Each number is 500 + 40 x the weight over the matrix's rms, rounded and kept within 0 to 999. Layers, rows and columns count from 0. Numbers have three digits each.

# q: layer 4 attention query, 128x128, rms 0.136, rows 49-63,112-127, columns 0-63
# k: layer 4 attention key, 64x128, rms 0.139, rows 48-63, columns 0-63
# v: layer 4 attention value, 64x128, rms 0.109, rows 0-50, columns 0-63
# o: layer 4 attention output (transposed), 128x128, rms 0.109, rows 0-50,64-114, columns 0-63
q112:412488507517519472495542512468407578544557465483515448524563524497552476513551490522478446450498487505510476460483489470577507544499536500465483541501518508427512485520542518498456484474522502
k48:438513574569623475622572594492464549449508458561500385509629466445501399497614500519480438344558438387567425404539549482638499335472520483391439407573549545491496520452541565557395594492601428
q49:518558439575489566433417515489537517484557501491561609451491512483504479536502532601486545459503548509501571458483441523507472531495484498444537495522509507530535497454521466466421483493548404
q113:489540473509562513446499542538440548529597484617497596466473556442578430591448479561484485434544467455541505509567500483532430541513481514474525506497500515556462444555512511537464528455477451
k49:484499490539532473522461478530520569497501564471528473546561456536601490473579513491446479495516538480476517513445530579510534486499510485498446574502562500450433476480570535512491493511426543
q50:514418434548411527461512446447595450495502511454516476492505455471521494507464533532515525535457539530504497538456560522476478479492469487517528584482595483564507478488452400452541468585452517
q114:534446496526487468415469471523560442458520581439456522514492471494477523525416546479501490551481530544447478551483500437436478508469517542507447481466485541528497495489436523467539478542425548
k50:489531492464556465514565472498505526525533508515486449496501525475536494552527534462503505441500490453556522410503501547498530503476548487519496490525520525494509545510480544526456525449566468
q51:499461444462484468503539560494489551559555537532592443514526505460517530509465572540582499523549465496443480466539520541503522496439463457472484487622544544503554506540491549510492572464464547
q115:443433534486468461548488583576497512525433449432546521491462510512471513535534503547525511562565490502540473504524487481458562503449559465475471513452540536470490522580545510496521584491481529
k51:465509427521544531489463502497478497458511513525428496515532483526512497492549471461487486414521517486528483526471532481520521518477489477535515471533508437519534511449493519475474484532543519
q52:483561517504506488450480443499444578509590493615510541438511478511514470528452491538513542452508562500521502504440443611495427479536411507439522527509468537472502442508533454490500474444454504
q116:489498581518574502523482503477491519418440455433492497552539436491524511551474530539505540471479503488560503521408546486489501509429448458509457476529452523593501495467476465522509533478488490
k52:504482514494493513526564533529509571470503500525485473553521519453564473520578487472494456439494419455597480475501516490551499527494481458446536518575565465467503488474485491517510516484543473
q53:491514563568549497459455526501409476461465533442590453477489472514434496480444452539523489496444577438470492502496413581468448498444467464521562487517450489529474419513450491534506431488519546
q117:510502465564495445548432582458482446491491489465588542394455508474547497555499464531493524479476507457474509505502486521473521535521585547543529496506483512538520431546563538484539535500537476
k53:442538448521506539439512491559541505481490506535419544528504569509553483528544570558492538550521518527533504496551534511520514512522519454472478478493535499477473523461489528490503514537485521
q54:566485459484451496518523484479474528452556503479506477504551460447469528501436612442450533552510466501513411483558547570491470477466455525454483441482537489487454591512524458489465489486493546
q118:458524497470422477565494516460476456519562515471567492515529489457491512467523510514433505491598509468473498485468555545496475524566502500501568552506530483464410504514483456512460468557517500
k54:483478540496539512565496446495547514565502504564485514486502570494505526522484481467541449393472533553538544497447474467505512535515519481526574482523456514535528429534512526520564536419538525
q55:442504536486512461548555495470505450447499578533467415540534397446486478493469581468480475440500566536469347505472620484550461538539497522436459470534448487558440458391433472491428537529539447
q119:417539521490485498504547517551453499504478469478471472490470508553455475492524424482492507515588548461522493516532465461477546537508454519523510542533568476439508539520552503539533465468439519
k55:542514403485468523525520470477500483534496474518465510488558494517559509504488504507493473506495487500483518509535527483518482461542551470503517495509509493481486466515518514488542506507594490
q56:506534515506470488533508602452474529559531494461509559417447514453539505546474446555504490528517415514496513509503507548493511525481605518474495479460432575401481513504560512539523483485454489
q120:466435468504516484436478492515521508535539461506442499490447503502426559476516410549493401495517472539514571527504474535494527445504530489491494522508536504503499504491497526478531462538478565
k56:599562497485500478539478517410513505474468475545521475468528497438512484548510526505483528446467497463428443498500519478505493525483500489490508468505469541524483473512486465513487509485493430
q57:500450555495583472509558474486514459463419420361503466431506506540473580543520517518507451534486477496463458499455520525459539503424554566581519480478498570482517530484526566374571526612493535
q121:563453472482495506462528527568479378599465535466502538463523486537477545529483487517463513514553433517534499519468482456537603581436588503532494525482472522467523532472538522387526525519582523
k57:479469501533428511543408509505519491488485560468543512475496498473467471489526508507512532536480530482434554478474456496479489442543510555487549538469530517513541552498472457510473482477504503
q58:547526469460525588381451453469502571466553519612460549504510570469514519450481578510487446518432524474506574485487496530465510488415421466508490496488533532615469456495500480454475461541480539
q122:492548522506473476443480378516467458497492461496455544448506513626552539431410455491501552539464467494488527556488403525453531551466497501566476509450547429469527515476495499460488490501393497
k58:554515501478457475524506475549502498544469528436506537483512496454425486535529524423516502543450469535521454479530549483469484434519547523467537469506495457541550492539472532530492518499487523
q59:475492595494485498503564477487482490459563461485486521517447575590510541467512466437556523476448490521532512526544522569489500469459445427529529564443562484457541440521487564583486499527534586
q123:523469518456500499485495508509522473481484515481513537423447532535521512515490411470522547553434533491467491507519489467447565481533522493477433501495466510490528469418522535523557522481426513
k59:448588452481515552478500482529541511601466504521520509579516496446450487536512478502558478445502455438463473479460519444535523461501522557550523502454472469496494522556455464487463483478503479
q60:501471533551541480471444474474519538564522486504504528485456514486490503535457516442589550427429498504398494530493583467442471507532538495476515500512454546563534458541532561589491543506451560
q124:501525414522597525491435482472483544462503533539484483529444435458502524568486534438503468446472492531512484502464596441457475526492502564467507472572521556569494488455443494517481490507537525
k60:457507474572523537522521479525407521436468494478463519472539544546485494502512460530502500475561527484489482498474452546532503527450532465534452539510533472505476500493469563460522494477495455
q61:502552462504491563478453500476466515466511547500536528521465534443525512541530478563455468495473551484484521488437412495462489551490470461565429535565493576509529482563548521495482489494446527
q125:502481488495480548484508421490480499541491539531517451516398556554463481458498449401518547486465462508471504525566440486494496482512465448548457544524532461536497516419452457539515501589548505
k61:520462440513488488475479495540588435490517427487489545519523520505463546457551482476451487510545462545512510511532528537488501491456539537520562561401528469465491513554471522527490495458443537
q62:433571499508496434567523442549528512484534522525508466554562396506456438495554547407565484494478587566475450475515506442554484427529522537480509442561474509518509563507428514546484469574521469
q126:537396523516497554506458431526474510432572460550499519582579460583491484421519556412512533502417530477517467533499514523539488465428464437513430561458526435464554502474471594535464513525485570
k62:550480424487426510485464499489523476590449519437508481464399570530464579467481497520446473595548509525494498513500419533406485570444493516548504498422504483522457523487542417388545487525499500
q63:489516487533437522496521529523537491503488503457465517481424465556524501506549526505492507568450532555423481483460491539518461503524515525530473482454491437508522505425517483499531423530541438
q127:522588401556475500508489439553476502506530553514445464522517460521469450467447576517478458432493495537560529508526481542470438480503446461513542551528520360522547485492444463512474484523496476
k63:497443461463567494524521515499519514491487507463528463532526484447508496544548489483463492491480488496536514546503572465543487482542558518464461515471526554476476519551496485455429480475510517
v0:454393437478499601521516384486488493492568556637444515512534530464508524475509454433550516474467503481469557484468551455513499504520469451489511423526543465517554444376444506502507496525582459
o0:503574508503450516542529502552488496527541504509545551469411500489482484524540531514512472426511499483407484518491532540584460396474492490461550556511554555549534437466521532579504447574531552
o64:400466448532514496485543486535476474512507422560460502472507518488450496443490429483519572455535519535510558504523514514460462504530533479512468498412531512498531468462480464449482581513554430
v1:418491451500527520521518536417431518537489502451506515611533539503565457502461511484533563510492463490429497517466502500516535490489472558489499482513384513549477465451536476540520506486503485
o1:447534553523511516475564496528435634548550488473472478513491463499539444433525484482466508472473497505519481463435410473499512485519501448535514506471499538507585494490488497491541504499457511
o65:549445525507448416436471527545488445425455483527463539503482501478502508498540490450538489478408516506492518567533511506512531570491550539472478518544484556513558557514496501486514485467467488
v2:512482527537504465544472484531479453451445465489530579469437524487454476570452563478558471474441537454493482443530447503496529447451482552484440590488527507474525476514465419509480519417554536
o2:474441461554428475547537516508432470447440452538518465475474571486486582502486534490513541471507496423469477495443496522409626543482528475495465491470543585492457500516465464545517492508535489
o66:469463453524541568517445480556451592464523486561503517520501419509489432533559435474518506542484450480538558544579515500525453466460536420500525517520487439415461531485528509465455565478468511
v3:478357536491491524502515480475456485477504472459556453452492473523510512417492533484459488519479544530548561477497462462524584516500545486507476452544514467432550529501473459427497487479496489
o3:471574510449531522562511496522471455539536496461498534462493517487503488389556464585455473483483476434476411527486518577504476556548473470488548447554513513535499507495619463544475490452478488
o67:522481517507493496523468520518556492408471537457531399516481559490485565555464548530542514482514495583516523473476488487524520426476526632508466544532513516465490538507439502452485526503553511
v4:540495495546556577550490484475544450499522549544506546422460563603523533504508470515521564460408506434462510493464540500480498503482535505496491572508401551515549500470569525480488544412533556
o4:509510459549543519492496400535498462466536434522530489463487512501523575500492502435472504469484596477571462464476507534492477524501446436541508513459460462546480449506570545572452385518472548
o68:546451532509544500494556559458524461496441552539506516495458500531512431484510500483468489470507485547519520534484454429529489496494505488496432525495449496522512527477497521492520469492485441
v5:441462488503503446523478532525578472528507550500521514468478485499448510481551464550503493530550490485483499525486512487510444509386559429488512532492537504526401457512529513475513484523484572
o5:444501529484451470472494508443484502477488515532562497491523563423472526479445537416508528461546505450476423453538501513518468424535478508528495499442493476572507502561541531538509512518489476
o69:568475488459529468550515556453470454495469546465495521491458449436474443518545449484537448534506546498486533466452520480487470535485455446513498433492497464492498392499536502440471528516482526
v6:452514463515525413416474482524480538468503536499534481437508461416450524479513526550546437506477467476415537534440500476475514497565495543507483467523484482560478464473501561445498428458531491
o6:487506475496487480505464458522484531449517446453463468449467505401437542460543570425506545491501474527504499437409477477544506469447513550504500551535512572522522484436431488491405452492511498
o70:537512483452508502470529516487462502546489497544495532584550479498519494506432507460492524482444487473511511581519566501497508479592441492522460522522476437489492518521515454475548545491489526
v7:485588496559533500491499573528486463556500547548523475402488521559522472412535525498474569538525501520453479541584420487503463486494438497460457461510472498446477509555496496549556526553499442
o7:499560511519529469465509490508511436544472509477517466514468553601482475455393531558581572518571509516510548454496441467543496433437499555390442526486513479603478497534505449426567550453470453
o71:554479543475494489471470505511531511479473503529506500446453441413513509502494472420456500477475525454400496476498505491476457520511475520546531491531435531529512477459513530587453453564496498
v8:543522466501521464521508528414461442452517535507533491445492566468447512541491594516470504528454545491485476450532546394512449601515570574492554489597458537494503490543460510493558467471499501
o8:457507489485424490471532477455501475500545479524499511438484492579460557456506489481543613509489448478576517502464495472489461482529556514589496511503470506516540518590525500561446441481475467
o72:556517546527508518470465468522502462501481572525540499519490527431536525433501541508553470518492466495389495550561421455532444538529509489442568486516467493461542510497533410480504542396529492
v9:467505479501563546484550452552502544588528530546481488552533548467592515535467517494491446483422477519519555549462521474489449609512454429522454493566532514392556485478514548490421561522468498
o9:573494529495492446519579424534551523466571458553512495481585496539512510490519503454517459487456513453544519542588443536480504532565535538555512557469522546449535473524520542492478458518496531
o73:468503466493523503450542479467490523527497499550423469515592460449527505514558506535524511452495513581516496464471550510468497484584493471472454541431471472523408498486468462492495505511540470
v10:520534508467515560424547516581483549446477473434540443570531557456527507471494502503477461512569418514584492556522561477501531476513481603507511362434475510496476527545522464578510533461598500
o10:516418446454480474476550501574524526477496506440413569536538446460532525565492464499484469524558547464537484549539537488479534500509515585444512510575528558419501536491533524502461511439527507
o74:518472454489565515519530524530537484497485477580521486541490523489445451438544583488457511524540436504487455403508502510614478525435475460504509468444532566508434507474491468450542552467627520
v11:527533591464478492466485506534497475532468491469583532464469438496495505441492490444505524542528476520466478536549491475537519433551472438492536457420545549483443504439555512512529466544438422
o11:475526489536450499501400490449582507504496465467558536502580528484499491449470518508566493498566510495469480495509503464463541515494431509475572560495546550557529494469533477460543426485530479
o75:485556538498496494535516524452491504545496475394538483550537556503489586528519449543490488533490463540525477537475556576472556465498513552514478453554514487553485558472463516545498523480448512
v12:470472492508521512484502486509504530557463518451436439482499463419517545511479554506507541503424552502498511532493491470482561570483461523510495548541450509464459460476443492525426521518494569
o12:412584439523503490416480458570518472490484513554434494484555488502506522432470502435508553493548523484508513634514477553451502566568455501466570477468490451495510436458531477540498516541470532
o76:521409540533441577487536486448426545497543542511531455587540448515476512596493495505460544503447459501470429418494569499498443477547568539467457503487477506485500563551451477462450534504552502
v13:461562476431515445419491515534513471472528412484541521422509503540455479549475499588578511548493562476488504449565444552504490581523410519506514524433434504427453576544533519462479537414450547
o13:478483528490489517463522480499539437484517473501468456526516538522539538534536515589570516511435559499430509495490482560561536553518542527484430488531410497490503527603568454435469511482443538
o77:501534463474491459453456504444473476513501505486553543495510506469454458533481503530460547529498519488432456505464477518405508561481452518491565461489552431427450411511486488540520538511463433
v14:460463464559575391490512461534468495472509458522456520479478511502493496505492482538475542500480505539493451479425488468484443531467519526507485572456462390559390508501504464553541574493507536
o14:459486526455462543457560502524429527517485540502478504441497462589459511574502441431511464494475524454439503522504528462458502565479476484504524510442508429494491503564484468548549492512462514
o78:492488490495498471527462511490493516502482454550457522543469542455449543551458552395487579468476448522456476546489454498486416476432519478533428501472449455512462488482499510486516504494549499
v15:550549485443474520530517456543561480515570491480510493508455459472480494531431465513481481492542466497519476487514539496549461485510548511504512465511547466495473504483529511513507532461524468
o15:473505487491482528503529492441569507475514447495492502579440486425468576564499448475508450477558443466519539455514547536504439481471491460510499458581485531385533501551500486486468525512507545
o79:581489508547509494559431575456459479494478506476538471446504544538478478495523488508554532537496520494527477555494496541529447480485523514414483526521456514506494485485484505521527546417493477
v16:507483492478532591525477501553467453581546546482582490484495476474590491504470484443497465482533431489481516447489442499501475429545501529544515466498613451544515483569505533563498504495515491
o16:541471527524505612522489395531545536452560485525557435491507505478474486479470544510474453455471477516420428491519507487523461451505492485515579512529556438476490491470458434493553532470525500
o80:564494483478441408546527510497501484550439459545432518419567448490486534524545451489518454440489471470618615538506531504460550531506532465492426494484441585513453487551487482520512412501529491
v17:472578509563502525542502477465446504488481485532498514525474532504452479557474539536432535493497505451497467492558521565518479548518450530504493458527536506525565527511498462501465449493449533
o17:478493495477479491496473446534479425520464483497519458495518532537491583554449488599456489546497503496519553488485481518460501532492476541513488535460585482539500518534468470454440425474490526
o81:468529511534514575469531504551547468533559497469456532547488496546573484466465495454568584400451478471479502523442466475455483539545539475499514483515454503537526520502517477577485556579462473
v18:529457475461477496502458502476518527474427470600554514473474529429496571528538599552502497543543577522561488550573550457517473540464501444469552470530510513592595537531538463444502430459560553
o18:484520513461530491473489491524514386500518482579507492413471549479483518487517503490541518484499513456509510476504487406530519489496496529521562467459443465497531539444544384534452428422575496
o82:459483443472505484455497519442575459472503492476575559533436511463483542486539471631452530524512533456425503488590598475587526479554479518434496498504538525507489452512531575466491539503528503
v19:542503560415592461422474493475473498524581463492498548507534472528510462461553552503412526500508546499523504475451453594488500561512438524491474436530451513547459496455544538482497510509504518
o19:544555553538579481430483578478506533524501454512443544549551478485525444500478500482448492482510485548515435544485427552426548524530445454481498532493496492500497569473459533549506454533465384
o83:475514473433532507466533494434510547459539482494484435533507434454531478497487534531446546532505483585492467501552497503516463503486519538459458516556524502514476514557552522440545519503481582
v20:519431526517489528560470561419496468482494503451571516487553574504467494519487524473471451514540473516447524476477518462506580505476531482490480523459521471448525528499535540502484558554450488
o20:536533491544426478505458504472503491515538474488543522486550473462514495474522427469508450478574495484511471545556434516455492486503450497502541512504525381452482489480519518537521502471421415
o84:519449517508458566509520534479508454513440432541423445442486566495501543545542541606510473480477469567493552501530536504501562528450568518511566513513456541485574561539501398406494519496555551
v21:532518448473505539530498554561494536595442508476491511508471489441538539546531542542440496508471497494438478507580468531492464475423490456493511507531531541497427502527490467450435478502491486
o21:565495498533509551481517507471553505531443505516510487503445538550483509504561431536453533490440516498521581470561485482437512443489523448421540517463447590569518528433428519474508493476451516
o85:447503544454468493527481472489470492574547467476549527483521427483524461492455482483542484563541478453520424520398652499559444557574476524495505404476507482551480469478556456525435531491607497
v22:492485486497560478521495572504474464495471516513533540441499510432549492519486481588506433477533396462519494510487493523482494542456422496500539528472486541513443503485541460479560541502469483
o22:542510506426506472463542454421473499491530489515457519463551425500510491494500498516536436501502476541504483495553474482456566504531497488449497445556463543529492458526495493459533486504547521
o86:477506555572520451439529520436453538514516448529557486490439542544513506493490480428470457510494509487523524538467540514560464537465460501549499505438434476465528529459466458526475494519533467
v23:531507507546481446539507512497487532412534516494441475491551452490471491545547466470489467500457524470496471517479474522548491503353493511452514606535575464460493542567457450476534478536498508
o23:498464443568429524468553586528538498457454566542458487549477584498542487509508522485501490539501469442489508494499481472441509536450487471528557479495514522468520499584509453493449472437513476
o87:519488497425455428533445422514451535469441488456549473401526403462549548490461546496493516566529507417502512534501428463537458490523488522596468500540510464447558522460538522524543452575537530
v24:509507533506550518565478485531469532411521488454558515563547468484459523530576434471497461454465579528568498545494478587549467481491515488489548546504490476514520538520537506540537511472475481
o24:527512499504505472523481518528534526485442531470481471512545473489491490500523486550469486500411487493502485488431461437520419521494475466556547469526478480492535525590545538502519508487544522
o88:543507477495544461502508577571479519504550500509542535461496527446584468509516532493541473441513571520547505540564470435503485509477457486459507514501501498494515508479534547463481491506489443
v25:470520530517529483428506517489517506486441552525500495488466504502499472521504488558532483541475551537480505507518442517525469449535491468463503489527538495518453520485509507496519527448534513
o25:467454476503560441545407548470478446457429471431540444490480547534480515510458500565533572481488544520460467495555480455553508495493529492494479539529458575558537465487467465487519518470560512
o89:484551511489478490514523554560444507522520531511524530536515461486499441499492552490459504528527490455479510511473512570454477504441528489488510541544435489431502565466496531472536457524506564
v26:501517432495439507501511424432509510503516505548503517533551444465513537528491535448529502478519488520452446456488572462492611478483571596465475439533507460554537465545450586487508562575567475
o26:500533432554529531496495519471476525461491478551476499516510466517437532510441477533456535512483474500477474495519445473436497407493521498496578502511575525442460441442446561499486568534466508
o90:470462525481424497494482535501583470538558552520511463471488578434440542517518533512504565476527501516511544472470533554524495482502535524552510484494558485463530476492551466523509482493492500
v27:537507541464559567471483418517526488472464492457543483467486624514552515455541452528504491494502482485541436534496480539507533470397497495543527500494597526507476534456480525499518489507515539
o27:507477458466619547467545484426495456526446458466524461510447466520473499564545531532481531462626542493490520462529431400454439553515516535546563466543508538474478464449504470503490462514543541
o91:543467541525569498558560492555506432472531541555519566452593581515526444491546531497519440513472552518539442536477550574519507475479549486543472510440435502552498545472552537508504511498555482
v28:477517489548528488469488440523497588518506469465487522463497457505496477550544433476491450547469511506491491508629516500503455513521500447469538402554445601579564458396520518472518472542477570
o28:480478537451524490451513481520545454541495547430532481511521504408440534507470499516496473474480449511544474476495544461402556527496508493469577514557463535547507532519539608461507480547468532
o92:445527482532497547466435490532493501485543480579522492497507505524561451439543501491508564469465541491477548626507503483424537478532515537550414466483546521530471601553516520590526524484459486
v29:498483541452471571491513485532475539438514509392415504529545483500519526469539488505491489559488453528564475473539496472503494478477431563510372519498476447534438519550461569521529544508537501
o29:489484521558550518506580508470401482540423528483445487607534448548496461526477521456496436610460451483517499512538572492478489500529464560448546460472523446464533501511497567443513610497509472
o93:462536416517520556497478551550579543471498469583560564463498505466491534530530508459523529535506601517531521526495494551505566499412539458598507506453511475405484479517427494469507414506601529
v30:566547470484516530425476511469534516514527458464456528450452532498464495558489463512437501518517533476443517444467528556505548521466487618586444450562514495453535448472519526522504551472498498
o30:506482525504491496447527427455537534446489518489531568525454462499555492535521426434489449420468509565556529426452450505479427442440497500587476447596443550467419609518493533518511459487514528
o94:494510515534559573480456551513510377484493511498489418500486503424481571506509539544549524543472486487532485497477512514480505577533566478510431526446461413471496503568503448432516448488439506
v31:564462512530528494519463532489525482482513452519494498457513438526481472436443533497452497498431543464471503540601485580474438436555424430527437482502493512556554518374465492510496467535556489
o31:538445444498508544493497488565555506480501473432509493519496524473503418529471469500507487528493561451404517514477568580487539441473461494478466575484535533549438487446441462526513495530476525
o95:489485521411546449468549465536419489541476489514491478478431523512480499492528547464459521482555541546408491526553492452529520509515515522445480528445472500559447506486571518534505504484475480
v32:448532547468509599526479508572553508462523426495471470544505454542552519512458492500502479484500537537567443497527508489500567463534472582481592466552544460531575530599498454559494477430540525
o32:461470423551459583450436544541505452448487540528510569463453519558541478505509512579451515481477507557448492492555531505534457531508499495540522516464407476463543509533476468476491498484580524
o96:614491520472463480510542481520528538526522505526497495498515454483549472514543440476543465538475509403530608475473427440500520454441502485440485537511509439436468479490427519499456423477439466
v33:566561523473524444589470479495551490442432449434529484465545460531491487526527457446517496485541464481513534505495597506510525498574513484528564507472483463469463484497486493499491555431487526
o33:535410448504430467520468539492577464526489502454525529509510531420513481458506469479444511476535448519495530554528504473434512578507483506464458492521489549417494537506556495535503539534472543
o97:479548456496443497475519450432497516524522461536485492514610486511476474471529520486551463529529533456574467461512497481511486445499468489564590494468526466495576488545484542501511450445493441
v34:494437572443497507447481527479537451578401452507476476425533477523519535478470479608511469517502474529522507493486474470534496487459452518479527440475559467503438483476510526461517577487494536
o34:517471493489480535487454537472509410554393452524473485496539491474467463501456470576506482506572525534427454461533525526573462576525448483465525571479416434531447381455507514407509517503495491
o98:522503512470477481510553493474510504497612540566464506508517489507431588605511523472482558513514542563513543534484518490462559512506502505534487501457547535479486566583481400548491429473487551
v35:577558495407432496517453537484496493535505537471535441365562477458462453477518442535464495511559523515581438444526479528515488506483462544494548511465470478401522537440455473417536542470471495
o35:498501543446510492434559495501504432532513483506448414500502465399491466442424490461488496519527528513492412565544585519485487491485509566419546403490415564464479541428506499465479494520460482
o99:590472459511495436491526518428533521432434485457481510526489536461559515544471507569446492534565489457457539456486382483510464501489476447495406558555503474528491544559512509496521500440471494
v36:524553457461491581452530413539406599463595464538428514609488473537583527451541509511508433511484442549565493490590547517546541539459506482508554515483485440531490517453447495517483418487470527
o36:481533493424480536457516503480561557511566475392478558526504497519579485543498468550517514477518457512523507506458526492525435468521509469493553434519470479453472489541535562496548417444510503
o100:463503520553551508533444482507534489485507612561488544445552464543506520510496545538474510548473480452513519442525497492551539503501524493524538526402610463524469517456494538531511501519452468
v37:474469454497540546495528540558515517515510479442439491501541492541474527550512490597472423511553465498518491549485447535486500463564511548494499467474494508474487520455497553506544460521497508
o37:540523478483476589521489516512532459431489515555459442486473492431510464547510506511531445615517523504493529496510552467556475497494511486495566478559498487498487461507497514477499454549618504
o101:510442504508582495524473467453488527491512495528498526485513512512520483496468501449484477496498465500503504522497476546500561530506534485531513487433542481465401537506523499520546541481478443
v38:481553505532537503558496459474490471580484515518527510493451515466525493432549495519584555478540516518542509497495564529488583503434529518513526528513462522484480485458573501490521473475509452
o38:436562529454490508451528485485495492525570466509432552491578521571514459460530446521503600493520473486548542512455512501514513489499457529493548525434507483480475424389566514546501491457482436
o102:536489469508495470527504527511488518521545486496485526495499463486518541472439449498506450474547527523492463525518484476481514543543419475519469497531506466531492485543528511540515509513453569
v39:529505448540519511476461393488526485487433528456498501502481566501547503471455434537505493452553493486474509492500546452455538487472555433598587545486506569551497485524483467485545574531460550
o39:407500485477517451512487491546484520446489503481457489462483472478485485538505528441484501446417505511530559571539534503405486544495483477588520482506429535444460545465465490572504515551586513
o103:569479621493486474493517484440512432491496518487498488487559492547511540533580511563527439447575483510503519431416454497496566585449488500519524524490498498598516520507575502487510463454453511
v40:494464516468483457519540517530477515451509540510518474512553424518476512509534490437517482493498526503486478463496464592473461530496504448450472499606488511515442544514486531522526545553460542
o40:522534460506571537517472487495515496507499485429513514569494499503597491521512507468464520571503486465528526544589468494553538506472524546479492502517496470469500536501514554502496551573455479
o104:445470530452399471540476442489524485437453541520496483492481475476412543413562571425561507522542516516484435507438492482446439487441460410519485503531502432460491519562523494525506496446539500
v41:461477528561513563476476389513536457524510550517363565486504515500484502430522556587518470464521537505527459543497468442536515559492489471470514567533511433473479497478448495517484466543506472
o41:526524492485508514504469514542489490519504522480533548444509478506569503484459487571529497470544457536526540490534499478481553506538515525542521465513455378523530470428500569517473463566527550
o105:483522493512536501519574570509460484500508527555507515522519544515531447535478541495489477511469482451496529481468466507606464482447499483470529559484522567555513379577501455472471502463535462
v42:535506535522509514471459483464453487527464534438560481527453486473508490495554459504533500515502549500425456548531546480529495490423543529483460440525495500433539530454531492473458514461509459
o42:466516531505494443516505523503456436524498438486504530511459465485547503505520433575511536532531524494488482526504490488516538516502444468442505432465470555489548499430565494480512526448527494
o106:539485465436496547541555484578528475474501525537487495564559480467546482420476520479483559452447466540542496484498592472491474495512473493480521504494492557544463552487500483559471448492489530
v43:529566528515497487504498525504465571549535457533458511473525459512536466490494529490542547483462544500607456534477396563501475504550455420498515510521459431560470487453478522430427537510544452
o43:480542478533462518435463480479466513497421423526476491590534476469499486455544474475469517544514555480483501479528423532475557538471494475485454579515499447492518436433487507488426541516459434
o107:507480565481557496507534518495569537479523524496480498462529510562520476527552514475535460468439493445538536527554504471535477537511527475476494456447504522545543493514481498493555448445473557
v44:565501473470524631494524477471456485450521436502486545568520486437537484523537477503435481448539523511509464457409560493540469518589446456512480494510556582561480562518542484507511448552523459
o44:491524490511535459463612515466503586502536491500476526588501552542565513547471421488413467431464494560512585447509456496451452456505489474541474480585541516500484516591379567507459505491571516
o108:476501562467527456524510447546484572498510496488500486460493410526492456490493503542509439548521531553498482551474467509521544509510473523473547535506524520501548428433530496434561505505487449
v45:469473449485459453520522486497514547504513561442472515543502529485584511510478540476475520540524507541543406541486469538539460487462508578476510444501508421524502562485491456520514469533431524
o45:568507495480509547492470503480487557560466579491448506510489496520543481494458562571478479560481488502413516543460471444490496557429542506508570456577544551480511534456456502483485536520555530
o109:491510459552461514499452584568479364475559507489482464539455550462492505502464487460515539549512499447458481512519473458532452602510488513464477483473457452574586543537480416540477505478466438
v46:508510463477446560519511535581497521502569582463479522519512528496434503319535559447452480507550473485514469510452458553514500451460477485490460419515450450430415548458384428517514493535476540
o46:553491489456531544455524467521575499554559568544541489530493466452530492446518471509405458573668440445485488598490490512491520524511552489484524458424526460493473524459460553572558614523501566
o110:507531415476455518552498505574494517448423494470429545515469491521501510531410584521527541497532459513509443533523548487489550442448452508513452516495556567567450549458538528466459428525539472
v47:436533507522566465437486449538509522473499475473495530500545471400490498538498495634440555559497467535520508521464443550523427542567476503518522513480448490439421537506485535532492498416411571
o47:465473467483492481472518555546457549424495525505443495587543497507480557515461530498511574509504445429480516596497430514499499529504490514494516554576534516430453402546480515469467480520544486
o111:421548484513591518495483524475502482562467515410481563491529428531521528489426496530438535522370534572528478444491489529468502572529463554543518487523443515510447501494511523502547524545531479
v48:542478480533496588473465452517492426412541534545515536513427471535467473495452566581419571481492517460512451537521523571516448590491501416457448461551581514488514456438545492434525434483488559
o48:466504469574556490510555490530551453480480435520561483506488572516492520530452556506535495489361470543501523567501518517456535447514505528497484451507545499607547470549482504466475481548478477
o112:524515490495586533443476531438544495460519551500544554461478510520470449510452451611515551480509540520502557506511477589478423548542492512475522518446531508538491456434486519529510479550492528
v49:417473458516517495527455507480509455477440518466537486416500435440473512520529555573410500529454579508498495490562488496450472558585488470563542552463471562586427532433497487451545460523558505
o49:467483467475547467509400487455519446441501427519458521529525448455525528453486517519471418483552495529482491501531495518444585509530479440506528459506430499598476441445553479497561536432540512
o113:441557514452481404528527462440432522546518467501499492490388476451524521465482549480550549531448523473387466470468549467483479450510473562496417437543507519568548515546490504496498500516495487
v50:519545405514478532536493512529467500522516537531471477422550560532432513432543577501446444557562442512490450485519522539469544570511444458507531495488478503516476577510496528366519496477579444
o50:498544496525508494484485523474502517497464427439408475475501519514570512556505537533495543551525468477509497504507503461551486494501477458536455471486526476509459487543546517512482496431545453
o114:494494420456492511462491470360549540568526528555554478449517484480498532461504475538471368532575539548433519435519496527479510495514517557475489480491509464516542427404450480476471529534520508